From a checkpoint of a small transformer trained on Wikipedia.
Size: width 256, 8 heads of 32, MLP 1024 squared ReLU, 14.4M parameters.
Each number is 128 + 32 x the weight over its row's rms, rounded and kept within 0 to 255. Layers, rows and columns count from 0. Numbers have three digits each. The size before them is the row's rms in percent of the matrix's.

# layer 4 attention query, 256x256, rms 0.272, rows 118-160, columns 64-127
105:105107085128122109123106203137097111154033152148129124180098091115097061092127143140118122132166151082132153177166120105152193135177085199084106106139173125106153041076093145171124096192144152
109:109098116176061102136069174106142164163099178144168144140103162146140110160172116156113078212108090117023127119131181125172095158143131090098083041120155121093101141100090148091098146173114145
108:160090153132108164099140154133149110095182143064118148106157157136108185117129162123161134110062116109090065122078110104093091095137114116104087164178157187137098152176208188082151141121158144
103:081134136109125166172071100085117033179142117147109120108184143109118180161136129114146165127116115112089087077100116194134123190136151133126115103087105056161117152181157139153084134110161083
111:133163119138097133115116158121168201063132126120078175118140106175123137129155117154150133082157120129182128146102136130112187091097165130164045098198101126203098176117129134109135133130136140
097:143110168123136100081166139131096124124130137118089163179103137102143157088113094134109141120146128173173117099127177114111108079153133147172099067097154152094120201110085125165136081120143145
098:113135107131144117149143170137119101131155170115120109141117115127105156166149113161165139180153114142133148136089147125157141126150067110075125124123145110140071107138057122121177090165183117
106:132099124082140043163170114158098105144143131099149138164126136136169075125114120149109129095133095138134148147147128136142120156084071136113213148128129157183100143139149123073125143179115096
098:114156165103133103134132096089165148100151056106138130133122130056111107148116183127103100088198130121128113144142167116078121140133122111125121079216124114065151130093152128054124127151119157
112:083101128134135107124139138131069151188062135106183131130080175170127123091161074144058132130106142096098148107112162149154111125191147134128112153109157152101163079136169180133083185142103078
130:172102109146091122142166075145103117088123098126149100115153101081099044120090109116110103104127126132153117133168104067088206044177130136130158123154091167153137088076086132108183124113107124
071:113099150112169148097077126122080089104167091102121110112140180141120182121142122123175083153115119120070136087075166141114104170020091082158112140150067126181155184165121131171067128132161188
080:127131114155135116154089107120088164151119165169125150133114176121169091159123094128088198079162117107153122155080122140118067190126124128106101131113128131126169147160211120096117146109145066
093:121136161111130120166083103130062101121164099165145128112120173136150117155143093132096150091161094138125154130078127141110054158081095131093142086162074123160185137163207123129076139103158117
075:099091109155132108115099080135043150119089110134163100146172116111179112129165112107091120125059138088109105139074167095126097203111102121102135127141091160168131177137159115085064161093108135
111:125172174166120111148175078085104146191108074134138123127072108117068125180125091085118160132161137130182166144127095087120178110139094177133161132182102072135079141100144138135137126109093107
116:160118157098097128078171092126073108101174144058072143115136126148150102111132053113132085167069174092098156110123098113118124097144178093118096075102113112155150147109107196128147159130092149
108:108088113120131161188101129137127094130108071111116109114146175168089168135177097114155070113137166136133113083133164128073115133047066108139120179088074144167138166182151140138147128078159149
105:136135155124084126150168103154118148151116192181065138184086141120074110134129145117092144111142139089135191237167119108203135140118184124087141116109142157134118103111147125071176130146105098
093:122089094135115132109119120120149107097168037076109101090184091162131147126105128140143071147115141167120079081134128100087171088114131121160126106165079143156144126091071114147126139090136200
102:124122096096142172104163165155158125104178129064137109100164120111130157117123170124114081157027161115058117050103177120093158118118136085161120149159099111177149148126106106167162127144162170
089:135054089133163151099155137126130111110168106109140086089188161129144122120096122158077087162064114121054139066056169097066147161131100112162073114104094108196135174153133145130102151132142171
095:115084154146134119079165147116156100149134139142173124138152146177132128086086146164063087170095090144101136103114144190156151093154125153128079149066174143115118115086092115173118152206176093
110:121095107167158113125119165089114198133099166122098205166130120122151132129135128157115138121124123123200159157128209114187134097153097159120127087110183116113120174138087141111124084144113143
113:115180039048125092130145099098152126137149107073124101127136128101130164117132184170095164116112111138152183151140082176136139136158118192124119153094151111097104081076160134136120073129131093
120:112098141158096148120145056096110181062164160106123127152153104099116090132121125113135158115164078129164153117127130100126132068062160101083097135125188116172128148146115113140104137093123136
117:155148198164139096135118157118069090128166126091127112133103088138111041129131172069086154127188153095081099091119092130168164130145094118097163081119137144147173151128107110150104108118124137
095:124159120120111153162108148133122145127151147102123139162123118154098133127162122116124178120119098192059185133184200163168143076142085141143162081162181083107133118172054128112219142144138156
105:111167142170135127165133119134191127079151076093050066184121045084155129163147127092099131132156163139148114124137094118160120117088113126139136138152152175144133122094071115119166086179102155
110:077093152162163125141171107119144145138107088102150144189117087124139125121123123116131143176114134170170123084061174058109077121127154108095100072099100177055117114194123130104108114186123063
109:158138129098174141095133148118121101171134130148123137087132138113173188108087118096080083173104103132042137126098112103099130144109154153103051107120058049152155126162157118127186112105137085
106:101151109115089135161081173207120125134097139104142141093095137175088124085126123128063130077089129106122128148170149088121092135185135093106197099142201129126147079138109152149124140124189073
109:163148163102115163102152155119121099091116148165112144072135182161138177142104149106163092117147122100098196103166140169094146053083166120106125105125134116104191080117071116133146148132179104
111:067069098112100114122163037178065159078159150090124127154156117113120122177129090135157074116093140085163111089125149127129064096126137131121099168158123172088167154076063107095176134133161112
098:095175060117107145209099100149098098102142165111074084106202096168094141172146132133131115136117137135132090180139157084139173181145147071093173168119163176150097133137107153079140151104054103
088:123100097177139095112089115128157060113096090152085095131145119137144078141126105148129101073187111152137112126138156149125068155157120099148128133172162154112160119162093096137141089132122162
116:115133139193111102082123075079102166138092161179133146174121059107142072115181120146115108161137115190132142145146134131172157150087162161132096084093116132122163107122087119091084099129155132
104:149124142167110131124086113089111120149145118120125113128129122133130079183145110148095157112111070097142187138126111162090123149067122115147141162084097086139132151159106164100123154101173156
108:163094088087156074164103118099132119112124167112162096121102145161113087080143048096119147096188099059149127154136095108119100160103103179136124102100108083091148128115108102109104144194107071
096:131144116110101064129171203109065062207159152153095155097111087172156142107151104082080119170140143128160087094140107164115121102189080170100157119067174129097157185204148121144135094113120105
114:105069103101113113142187111160138115105125104094083127161138122165120106094142158126144141099111079142188080111121106127106125178139149112183169141133103150127124099117166170090098139101180084
104:090185209142112114159163130110152108166087116156153170129123101138134163084110138132056162152110177162099109169114169057135063166118118173140143170107100198118138098135158136125114130105149128
102:095225150113124174169109114117120113141098169062126138148120158101150133112129102098135142149051088115035103086133107127139161148157144138115145154068093128166105168094114150129141122070126153
# layer 4 attention key, 256x256, rms 0.265, rows 118-160, columns 64-127
098:089154070115123141071087138076022141171094190082150120181149106162128125124124140160166152144142104095072120127147121184091122202098127161147070122164175091120159107110150114123078103117109115
104:076101192135164120106090148101105106146147165066137130117072111139166085120130128070115149163125091096122179151120137121150175125167198130138110064079123119130159083095095067146132097129184126
100:176149096119113152169158082119178164108224060106141078100150195118111187121118104154165151126147175143113053117109114168148089143131122114143114164190108129182065111124170147139175113093140142
094:097081119130107190144099102088134076085112128118123124125131129165171197110148108090125123146154099106115156142148131126121086119202106143190144148127112110126157086083182145100079143131166120
097:139109062203092140177168070131127158116130144131096161094158142089090127160151137163161160071192114148176117112146132097119172139103151157094107188178149114168103175159153156117129133139141043
081:117103101163121118096119161138085155128116063140095110156064127173151143148104132120144160133130135109097143123121171158164111135151147065145118087117139146059154182150158093143206146101097134
093:118102155142186104125149129132166096111149100156105131085156084053077109167124084179131142126160109096121148106134170135129102164112139111141101114122155141129120181121123143133111126170135090
085:149086129066125104143133101143112112162165128100112119054131090115095132148153114167082121092093115080108163128120117128104099163138105117114128188130158153179156111119155124139119150127114157
093:137106122142129086119112151107083155120113065139123095126208130111160151147113155127109153102152160130128119117096157103125135176079073087172083141077146116129099109159061158113129152081158115
104:116104137132130139141119151112142075155094116147102081201109079146173116148086132126171095113179169145094171098171105123190113147147181133132122123112130140102113113104148123145146091116118159
121:134107086129137128124151166111150152127090115139088133098125098114151167127146118198147125084140165214169047103093116118081135118111162173102184070121119109111081159141102072115112129189135180
049:115120167130133155119079120076111098156170100137050128182104117193086141164097110159099072191116123120156100159123092107137082073120140093104098128144161105121124090143126156156150099137088159
085:151147154076167142167109105115158139153155148091143095169147142134116153116119157058119113124098128081110162155157124138177127112138058101156102192107131085213122141109170135130200117100085099
068:139112138066136150166104117096187099136155150134109068137165154153099198100104145052135090133113105115154151141138100158152139078075088131128114204157130065216119157128179125158172102120126130
100:080146156136142151163069120150104136183027122068127153188150099154074136092127146107112122151100114129123155110139112141106195150124133111147133142086159095111184205139138172139115118152063134
117:166115112125109172112122087108129159144087148153152151157074067128094114102175121088072187111089129076161212137125079161177164143107102139078110147180154117142175114126154157162063127120175069
096:107109191081124119091122096133071132088163097092076066120128134110178135129091034133088100113140155088115112091142086097127119102135061109100144154168065104147093198151100178127171164105101166
110:170094100121159129143139149124064188150114068178101116080130168120108116177145154136145110096127208154160082100072118099082074139088107147161149150114109208119227190138112109182118154113156135
098:136115126108114126148114136175094181058085179122172121043105156063132117115168065124161153085130186118135147076134119137106144111092101179134157101125099107121135179161123123153098150141153107
116:124097101139110135098154170127147123121123119156076131095114107113126142114150079181155125131152154199173056102118118107074122114098185177112139100172113118083099138135098087090082101161140211
083:103100055132134144117175151141156118143156138119067140094094101131136149133109115168150153144163164212138064111118115122044128145076181158131112125155156104103107133161082083105110104159138190
107:090131066187109131091167156157125109148103113165112158109118114106159106150153107215120130118189150169127084089116123111046122143126206136118112092114143082057117137128102110106075147176154139
089:093146088169101138102145146176116091124104124155115168115113113101147119173138109177121145122161140146106061121123106164048144109157212186133116074103143068030127118131090114101091158184166132
103:093131167181144094135096110137115167140133171107124140152112165134140101161072139124077194133071105103163158112115155160103163130155144078140129113052163103173124162101125146113162175160120147
117:145105120091110169134104126128147137109148122077097073136134147155091179128127187128132167140103103094101178143127084159129167115169127153082103157133171111149174104066141144132121090121108145
108:084115120123135172088133146143157174097075131066157131099153152118122102136080123167138171099164141165110142147115131069120108139131133058129156071094167090143169149169101127119090189106149140
116:119181164150140126141162164202143109155102156153108104150112071126107054117132152166104125115134125120123104109129095136096130156113138162141198061062110135135124082112108114137162122156079145
092:091091149160124075135095127138127138111074125114082136139108099129137090116139140092173129119139131145140108219081201138179154103129129137102136116107190123172141136177036129123142124095172146
113:150095146124140102130093128119168099130126106089074024160090139131078132152137084079123086157160112131168124127125129092165188151061082159120133182118127154153103093125118138097207088131138147
105:087114120126108144065190119079164117169158108153133178158122124134177089138071143080148124135132129174122119115136124121111080109112110090178114147068188181173085159110090084167154055143161104
103:191159140142177162141081140088105073185155108134138171094134086129174106147113152160135104180122100124096076131148082160116139129096159141111132092158099079207082152072111113165149106134104114
100:131119125135120131202122124161073144113157115163160105139126115137074104137140059090088094095127113164104121153098144172087174098142148155123178083073151109097199070178163094115115125167128134
098:119159148124084191113118130144118114128181095187134151090153124094127134161199124111176128093123125059086148173114114150120137098118152143142088131128105093100130099122160064088139083121131113
109:078077091154085113129129055100052121153141105069124131057149153142131141164156135124168141101148157138142172083154188145081092117111157137136121169116099178153137188122110113096205138143110133
098:102102134109170097177129132117140179112116180045074065138131117123114136063127072092156110134073082110125147107129122100123151129171116042089163207092137155099121132159090148114186107173149065
100:172102184119123101107059104121077107138097061148100143123151133162092164108120117125119085146127099149125144182131162152134150145141090184130111083135138109113157126168060078161151079145103111
109:140098151168106078124169127032112143165084169162123130117151085087125093147149097151121114154131104095205182088184122110174134134075145130129129122046123121151173180084102124167144127126122078
097:172202094173081142126208120126112169137094119097139145084124119115109118170100127138160132093130098124138131147163121114126189098106137101090119126094127090131178110133116126108089120164156069
108:128131143131096097135126109082065097156137098165147147099122154124146093156140078158141090096186112102158137165091104118100113142173131160110129125074119092104153078115107126145049189169140074
095:180115123140183092125148132119058142177086087124096123122090114136122099082129101115168103151136141081184082154146138174165142127155120126100133119092083136089117144171187135151135131106094091
103:052117080097082083207163152221124109198126101127145102119137163152079156083125105130159087079162123144134144142117104085059090140196143089135122186181101168170112123146186122123105159112161097
098:160144113121155150131137117155124089157133120089187183202125122128138125092067158116079142129086159135143101184107136081067113123125102140128173135132134164177147133072178164138134140080086140
072:080166160091114092123140162119134137097110108102160135151075113138154137186135073167069151177146143126121142097168100124150081172100139154097119145130093098142132160112153125139119132159122109
# layer 4 attention value, 256x256, rms 0.333, rows 96-159, columns 64-127
103:128173135095078114140118154092163195115148123124111066158154128146070126103078076145077137149166156144146162158126165166157109159087128102147063147148107082091083139106140140137136133202121149
100:113103111165174145120200102110239093099090142177186094164127173117149129133138112091154129115111080157153090136202109172133151132149104142152148126123098156069120154192142156135171109171175122
101:076177210099162159147144113136118119145099146079126043123096137166095078074137132173148146154114183105116143089135110165167165134129121123151097150114124048142134085158129083062138144123157167
101:114081117153125054137150105149140124146061136167095076088101108101095117089127126103132156133120106023121130127115115113189151122106171091175043135102185096077172112184116072130135063136060153
104:130084168180139202062157115094181135151086118101111131087109119144105162085138085121166130138162149127159105161073146105119122132152074139119159091174126190077163156106127112168129177129099149
101:119118077142184142112097174115102179123107123173105067110115154093105153108114161167126133147080121171142111130108159123150121125106117135148151068152127098109115134118127112169128083113127165
099:106078117129204120104159147122133145109159150165134116123107164113166092119102149148146099213136087131137132099030117125087097159081086097171202140093139154107046135127079089082140109132163138
101:133113148170088151152075067138113098162119126129104153085148087192174131167099118078104087188082132123114188087076155120107110157140140148156186127134146123125148063150072171137108111180133165
097:149120135166114168151150175136143118098120155128062137146142124118128137168208155080124113188190131126118171143190130111103176143102106163113192160158195144115130101150095064135047164170145130
099:125073136066088139115094155105139090108123096153103072110093132094122064153108139141073160101103094101160115060127052109193160136105097078162097117141132135103020130117168138119113075088190145
106:153137073104169115141111147113095141110150170143125094116114074138100101068071184154128128165152101153117152158110167084098113085175164133181132056087148142100122129151138139128119220107121121
101:118104171126064153078134142095076034146094142095140094118132085129132133155091095168148013149075102145163121146149101069149140140096085128124153107196116097168161117153137158135168140108108114
104:103112152161135133101183080096120084099152099124074070116130122145129104161097151149083143116134088111129123159135140216057184086128139119161133255151155162144102159093116085199097106090096115
099:092126153077105118092104152108140075133078084129170131168084082038101148180160152111113159092080185117127142155093094081108162104155130186130078089103100163146145149126085086195115119090116157
094:160171155074108144085096114182191122105080151093081142101134174130127126162155068124132110163169097176155141132165192105130104120143144141141103179140077157097137140140114155177127120172193145
098:110071200133120117098110175169180098117150175150142098146144155142151164123156135104092162187128099133146191136113172126107067138089138112088096078082126155122143055170115084118106140121126142
095:093175142140087137092129127140121097125182108122128151159156134127110130138083147174138098137164168116122081125136217132177147149130136132123084095106125093091186153084161061154094141103133160
097:132146115114150184145137109119149129095094080176091133128107078107140125141154110147160174123084135087114145100102128099118074109118126137145155089154115142133127128176164131153209085135070176
100:077127162101102141025117123100177119143140173178151128109140138153125139129172184107119136128110169145216086110142133133123199187185161080069172103183155102187137127143093202124110131096119135
095:213145054135144116113128154162147064177084129135123162084115074099176115101127098108099084131160152167169156139146160109200121109173084075149059130149140130110141124159193123157137146143115167
105:171102128153126180122161081123173147086100066112090164158129151109085127074150123092078110133165109159152184084203109113088121091195137106131099103097135094231113087159090066172130157109133122
101:156103113154146156166154113091112114068150202099155154088044133130185122136052150155116132149163135145141117096140114034127167137125164101142142126093155134112147159117117080197185142141107166
108:145146145131144059117110140149131149183157098172174171162148205146118093154128103046088164141161098177145139096117129095122134144105129111074116145096149100103155168119158128188157125095092185
101:119131143154155143089070176156165129187084163106072141149160153092143143106060116087144093158088104077169131120116128104128170123124138191071053082107041107123117193186120112108119129154122150
103:099197121158140188158087063160104118114138108156112127084174112099157116164086094096165151192130145119094143139151108084143180131114099118186155159133124124139130125093156105053106103121120099
102:100154183129153102099147127119090036112068150141097109098136150095131156090157020146112155090124102107137142120212128143183095072124121135138126112121132115103105122090115140146110130148112078
100:176139152081176132099146143161103140076094174093101084121160102177114138054123122181114161068154064127142112117178162130094130133085123153104118171109131137133132098157137122154146115131192144
105:126100201129104111166138125179122109168136153139119094114162111053179135069118161150132129121102171190150093161180038125164091165143139158149174159128148162148089133148120168128109164119079172
102:068137152065093119120088182101145107158126132081108131132110116135182172086142206093128134154151199132162151209184112133086086146196086091123145162166159082140088177171154171173070128120137132
099:097123114109117081109121082116112105137072138156189082154160189117086104132062134074072081110122124108133077172075134127098127101103153112062131116145178113129112158145163143062197122140135038
098:097149092125068109130117141081148087157084107149125102097155181126153145132133148062117146132139168131154138148147083126109121162158138092114183125094116095047166124145105129088099155134066170
102:100163141116101085101127151106144181124098122150112172119084108083136122193143149149105161200109118108110114134135122130128100124198041096119105202194105146136169102173073085097136142096209179
106:144160093113180120142103106114121130140196119128143121142079119079123091094045155134118118128152126061127148091150063119132171155110131129118106153118127127172112164129109083095114148119118122
099:183126193135146181112115168153163173112139142081119160123131122109134177093123106081148084102135172133076105135091083070091132141079094092126124136102105115169202112086087106122155183102094157
107:178096131166145104133146156162124135182172087181153154120118100126096081142129113199142123143151106127097121099140208128142144128084124091090177119111089095138144099135127108086213130128163111
101:124090181137123145133115069141121168146101165125118141157104150088170148102078141141159164179063145131133152148079132117162076124151197159130087084161098102109148116103116143114138125157086088
101:146114133122112114155153113121122116111168136066104109205126169170084151167129082127094130142169174151147094101124150128123097089159122129094131149179166138043116118127118137199137126129107092
099:098149155127148143126191112141129103146142111083113129160145126157186082132103121108150096159133144127162148151127183109104195104227072129166096087172133149156088155122133132149118089120137148
107:086189147083122120125102120137116123096125197126129083109117086181131113096141124030144090100165145142103118063148133161104115130103118114122099108104143086136199139113077120085094112090081064
099:093131127122119158132072192102136081161155148092143153096108123099132166137102067080064133095131119159076128109140144131118106136164133087117141105105066138151092119147081148142132108167179119
100:129136147132140112147073107096118147184190105089132139106129138120130089142088084083166080111112133126130146138049112106093105135126149161087160081148134102117066123125174070103160155126154136
102:126105129148129068147104075092171110094126157156083144130144172137190119102138127116108157137158110147124121172090138121195153137099138192069094127138115093150118096145127119114094176175111054
096:135135087077089095195075182107117137143103112080109124056098139220075079134133150164052124084129104083148122164114114169178148109136154140193101154122126095136093167094154138112235085084068119
108:125112098076111114161088178124090146179128150113122083107087124122119091049120183116176108151161163196149095105117135140145124139158190185176103073112096076089154127086130131119136149134154099
098:124104122056108183129097167150097098148115147145101129114169149134058165124129143144105079098134108176168135083148129111146188045147189131152162164123154125170123115137099147124107087129034120
104:099132147089142123073121135178144077116114155191147192168144108145165107167164114174161117135100143135133167187143150133142199191192161097161094133150180112131071108179087158111130148099147077
100:075095132121137141157141061148206127110125123136104086137102161129098140125072096119134111127108126102146084120131112144099130186171106109098144186075110119091125166107134087080182135108103135
105:128079172148124060120111134161144129138110087125132147095115116203124109104199175129171148165027123144075185139093172126099133093141143109069120119168137122086149125201171138135174114101164156
103:050109117139072097079071135108120157162199157135101146160110146136138145169135130110108196101084146066132158103079176139096113148137116140099131064129132154153090161197093171161099157130041137
102:117156136124107131097176122168022133124122162103040145097110111112070135106102140157111134130131172192114178121147177152152149140148128149115175109138148157100133151097113098168150126029063080
099:170132128173163121117110074124092154073134138183160181177139116127151142143176099117115162160111071114101118159129099184097087128128115128174175117092074116128129112133100138149145142166057179
097:150067156144091119162090148101151135081138137151146126159100097137130084101130075129161174140099093114130082162121114107132123109097143175071062142110171172113104135145148148073131167140160155
109:098079177137129090120089157138056109116102101118143149122164028108170042123115134063125136193150148092128093151084148072154126095154113098098159129149162116164138172098106096140092089133150142
102:136155162148126234123140153119184165108111129115102135133165105147162123143125065096103127107114177190155120068118113121180080145133149114134132124221120079067154111147117117098118124170130089
101:111087098142109087089159087090133183192163152109131127141126123104117111150152120093119115085158117174148061164096128128217090138131168153105139144099106123143138213097094131097102173121062102
101:151138128143144103134181113121115111130173176140139108129191157075130156098189109087097142081117130142087143146132182120135138121040105092082147138102063105124072117117141128141107106135074140
100:104162084152155102068136160124169107131105098127113112075116089070155152108151160105164175138167129162087078134217134125127122107136097128124143149126118145096154136116076133131194126095135096
112:164159114081122128102098169138118106106160146147171158126098065170152162140151164077098119149165156184139102145123085161130106108095089145162124105145088089131123124114170166133125141084165076
103:116146111117055159126070197168136152095085103152120118104142095085072131153154137100133153163182116155155143176140164174166125075163163138077145091148096114057127221163146105143151129129131106
106:099172101187135111172154106210095209107171119090086147149183129114126121164108097083095071136110144147106141169144103159108134132083138105196097146098108091123131127102158199107105141132149116
098:133111096175106105131119143129151132156146120148112117128077122165107105121104107121038102173124119120119160160165138167125092121148179107181100104167127103198124151114088150094155147191085078
106:103103174107200134197130150152125119121051090123147091151076153127140117108158144177152100091161169143136144138165159154087127082164081177111090111182117171170147154122057102176115125152144098
097:166124106138147158163151119147104140156199132136143125132064172122117095163116168190157100131137143170098176087145091110209071098137146131062092131121075166177168081092148184124110181134116111
103:104161239132138134153135163070127210154097141117122113075091127153065165112057101151132099070143110111115147103117172076094043138112206129132146183135177138122131074067109114173118142155088109
# layer 4 attention output (transposed), 256x256, rms 0.424, rows 96-159, columns 64-127
106:104154107156194155089159158156107106175113093091142146094085162125133087158148149135134129168063096079111114109125082195128146126148094106140177075095097182131122198167151174112163126085102083
107:169099097121087105137204101098110138146168186118118195125150136144134129152097152169095203125152099129124105170117131132087126134120096183085127131098143088145115103119165092147088099076072123
106:125132125094153092116097170182112123098148132128144179086169144082157120197122136093146098132125114157124095070130102128139124106144126140121147171147134140128155105136110157188121140078136085
104:195194162155143126136125120134104137134130145186168142220145124137072100078145184145123145145139119173098106095128125152127115119123146129114151100150093125158092138119085186140157171159203124
109:052105123093084118098121096069104139109088127128152179144119155155156109114169152113167089119183156123110147071168131166106160091129172115118104157127123107167137110096124165146124105154117081
097:166131150183130079124138149174179156136136124111134122126127121091155104200104071134100128078092098117185141174134130155139118152131131187107111144122119086172142162105138091103165127095124216
102:115143100130080099139098143160150122169069153182176112141155151094134160123150107123075084099084174139093113167166175120121062117153148179120071105067141162176087118115107154161104141151116116
103:176195114080170127129179159162143169104161181123151111141208140153062121107155119187160154136109129134149132132181079081172105068131148096075088164111101098105125117105132149102078177107131130
106:123137146140145132105078100110165155145113099141225103064088085106138142085118136120129162085083137137114111086163100110103106118098178161118092156062045127191121093168113169147165092118160108
103:111178129149171062062140124119159123118139127154142112167138162157138078117147138109184116170135140152171106186077152124098115164083119118096126146128133169133156104123128124153147145109146151
105:102109136168105143101141129119144078094158162081154141143119141115117187197173152097130114101077083146143140122126137183132129183144109125078179139112127164064095152126172179090098107103155101
105:158159098203147126149131094091150124124128117138138115169134157099146145151181135148101175079100116092139141124141103164116120087115081103147098109091173117124113097125146106131089108099115160
111:116129141108103094127113124104152154154158112114199213141108122112130179100169133087138118133145135121142105120149105115146073111101115104141108091108102142089133124101171138093123161188114078
106:189122106144150114109157089088088146137192120143151122140156100105128097139113129102117127154143114094105153123112134115109107135054120137114141143084091090162144142132152132118180146169185113
098:151112124132119174203171097124169131126171144131146144158068094135115171125090184117137165138125149134142065140117116069165101132147108089162220155129088128170136074142160139132154122070096099
101:126172112168144169168105140136119196127074127185179157083131086124095102127111096095147156111027120129124144138151117140207132138150175101106148116205097142134124166092138179163104147089143098
093:082114138131124100160113168129100155162062142095144102115133093060111102114116154111123153122146101164155157116104140052135160112166105162108126169176081107138132072178129127101155081126097108
105:151113143181151106065079140066166089112101144124137089113131125095105116114124127130076079123145149143111109144072096165117151139125150112114066123120106118131153145075151112102120122155139088
104:185153092175176099086106128137086093144118072076142110129105129096119156065110089136165150132119112101101152112100125137089080069105086130159145148106155116101158144159151106212168131161104163
099:101146149134105128124100094115064148136117110106130134111127172104150141152163147166204123125130134088112093092134138128071137193102155109141133133098200057126130150118133151079150117121125099
106:085160105131138110189138135136122119163172151107141131085102125143183171119118090124153149144055148132176140174052145133169211142058146142161153176131131163115151125100173151099125083147100159
111:142100168103138077146154162143126159094147121177152118178168095101105114112158174130105106117104149086145170120118165167077145112075107119139110082171143125142062120088115109091167101128133096
108:166140144156066119111084148134097161130146148142156164142128108144141111100190089129150145088125174116096089163118125141111137133148124131154120160110124106072094166135149129160169103159084049
109:174110119108134170197148119136113109100198165073173088137130081157137096115155180127154146106133162167105161157136119174173118112147089084133118154179149136144152116128091142120145128139133089
106:134094100080073175112102179130178153121145140141098181153148075183162083100129148120148085097126122116126172102116117121070054216103126169105132137157123037088129068137046154213130147099201109
108:139137067168086121119112127077119118076166076094170158144061178121110080132109215167127123082205147161099138137093141052150133156143131126115174130129123138133136086122105181146124071157058125
098:105157129134145143192088145044132112123180149187164081138066119094158073145086142124059125166163184068123137099119163111130129137165087136110137083146124138084132131091100146135070098135172095
106:177170060099172133105104126113122130114071144139146159187088161159139170099142083122119147147156125073140114136082184151068234101119111136143110091115091126131176093087129176173112109170132147
109:127132064134135141110125066160162203142107131122157106125162142147152094118118110182117104111140096147101093099127093126152158122141154161094118151098122136146171143104146085119184116179111102
102:091210153183138139144147125182127149172183166121140147106130080130107195121212107154121202156156204185108162113118054114162164103169134150158098108072118156104169116136084109121100159131092128
105:202103134131130138136097109160132137136118148139077149181159092167107111107209104181152139132159076145083131183161153146149104143068114150172143174176124153224099170075118101108161151139127112
108:121113134181188168130127111130137157139136061085114130182121106148150164172154148068120137107127148149143143119052122094150133077058122101112155074164149137137074136092164192170132124165112090
101:092078119177142163112105085116142177142079091080103156119166146171130134128150060091146155128133122123138097153119210135142077061118145099097131153119160147088154094165130184121176132120160124
103:082072100147131089130137113098117112128158103099144078106105171135127093145106134170119157129155134152156159119164191151152104148178148176113111096103160199066114133131113103142147046156132093
105:080162158110123132160105035081113140070154164091130129137232193148161131139151094106133093078141190068124108147130073160058157110143110152156095169185170159121205142119146115161062082092122140
112:175151074125154070159097214180113174123148116109099057038106108139100145108176106113098019115168103106129075169184121157124165137085069109109129159097124131146104085191143144156147138079139141
108:138162153129105185086069174125132077148113136173151158093162128064117146088132211101134105147107096099096121145154090122138128165073157147147156102147120114179148114124131130131044126111106145
103:178117131159099117099092201146118084125119138168158119113148191049089201128130134106121121100153118113098130148152119121153109170081093144133112197144114142146162127140117127085095189091130122
120:100097118113146119111163112100127184131090111130154202155164155077132152114106166187112215109066092196128164172119114123151117089147166145146144084136131140098118086128157152147150096195167200
098:133129103095107113091196077087151204092128140126119156136160091147153102139161147170132103134102159099177178107124149114148121094065134157148043143145142150076139147095181101124063152107107158
102:138126131128102127123104131159112085087066147164184096169118121097025168055184120150122156075154085178162130139144117133162137112165105143178108178115181180135119087119081097148140074120135146
100:165116137175110090149164117097084144131131108159143074078115099145116121190129088095181114130089156073139134080156128138100131096169127102138098145122134141120091155146091163135159115099133144
087:135051153125143132085151066149135129165101122149114121131133128060130138162090104095215058174108156125084069099137113134136098134102115128066151057166111122150103121161101114166048148157200144
115:164171105162142168142093110167189182084100100144119124144124163144071126189137062118138118117096085121126119156160154136078124125086078085129152153128148178105142120198090135099086151140106151
099:177125135135112109110123107125170105143124094116145134118063119119180084116114127124198108201117126128085107176159095112107073165087048102105109156137082117117111119092149106118117129157162171
112:150146093118157184141116123109154090143174100133122141074121122136101143111152152131104151141123200126130085089124180122100066122066098181120102125140089163151146118134156080142117144125159169
103:130075107146123075140104165082021165180149091143119122135126125125121078129151130072133090132127092136111180081121120067137082109077141122078138122117114139132116094152107165116120142159132131
103:109102118141133191168095130125117132107123134124145100123153168061098142144068118125078105109160117085192135156132082131165107170166129132151128176107080153101090105065120166158088197151068136
107:185108108119125172142167158175098122164110132174130093081150069150152123098103139193141118111109068180140126108192085159121148113101182064147096218119058081077140098071149110156178121102190091
100:098132145128134036161111091144189130090088148127207132180140148138191125106129175087169147095091091074163063144137120100085106117083159127143102150097067102110131095114142173138080155152158126
101:094178075145127177136131176102168115172088146098118130099150070124103093138092180130097129130130195163121147118125168107113135137185156139105102115158157039142139116137164086099132083129177139
101:135137111123185121143167115138179123160102111126094109088133178117112215185126196147122076134156140124133115137162109190168153115162085106117174111146143082130170110113085135148138128106130053
121:122132085118163138155154114166188177167171144170111130062176209163130204171140111203118095110133094125129145144152028156128093120151147152162108138118112115093118068148087123122119170095111097
101:112083121138171088132158131152078130173145153119162111121150124141122141143093127152147103156153113091102126143101144151079170151186088144062100119101162191171133179125188152135132102091099177
103:163125146154117156145182144143149130135090101118075115138138143153061102118127163134174137118108149100110188087107124181069171148105125168138094182150118124107123117135127111165164143140204114
105:071153124149131115136128206154154181127164113110113096118121159169117159166054181183190164121130130119132107089138096145106111157185163141129104134122131152081131117140107106097163153109141135
104:135090173095093179108117171093146138156157153071113111155138140200122113157109086143080084134149123105170197112084145171116108103131111213146118077127119103116119120121192118084089142097130187
107:085077152199133113155136099146186186112082160096128125198152102187111122134140102129103151150109129128131099132078200127105116152170149099137113035100173180088098162125134119129050128184127226
099:143089101110192111179174098129094150156118116066144082184117174110182154139098102147142096145118118105156139046109094121115114133091122136145069202092115095135095079116112117175060096121123177
106:143132168140105114106110152123141089144087185134182146126119089144126072102118125123111167125149099114147097086115157106170151085246091133085181108125134171110141101146113151148123135114080114
097:130140131097157146146182121124118119144099126086134133119221120079103177104120138132165091076093121141114147102122156130131179123161092154092118151139135101122148145115156074147093183072183224
108:139183073101054133046175132137129170123181166096085161103174106117126201144112108122149152140079104109150104148128089139158161124102146135147150141132168091133105111099152134103087184095169142
099:153168153168112118157098118151159117104092127129075172172175113131129129080119067074110109108159115085133102113123126145015176147140091109174113137155139094131196182161105107154123067123111140
100:159127082109098077140206102178121139081146180128140180146100116123129118104190102072115121101090147136152090087150134133123184078139082147119132062106171125171202146142154097106153083101157115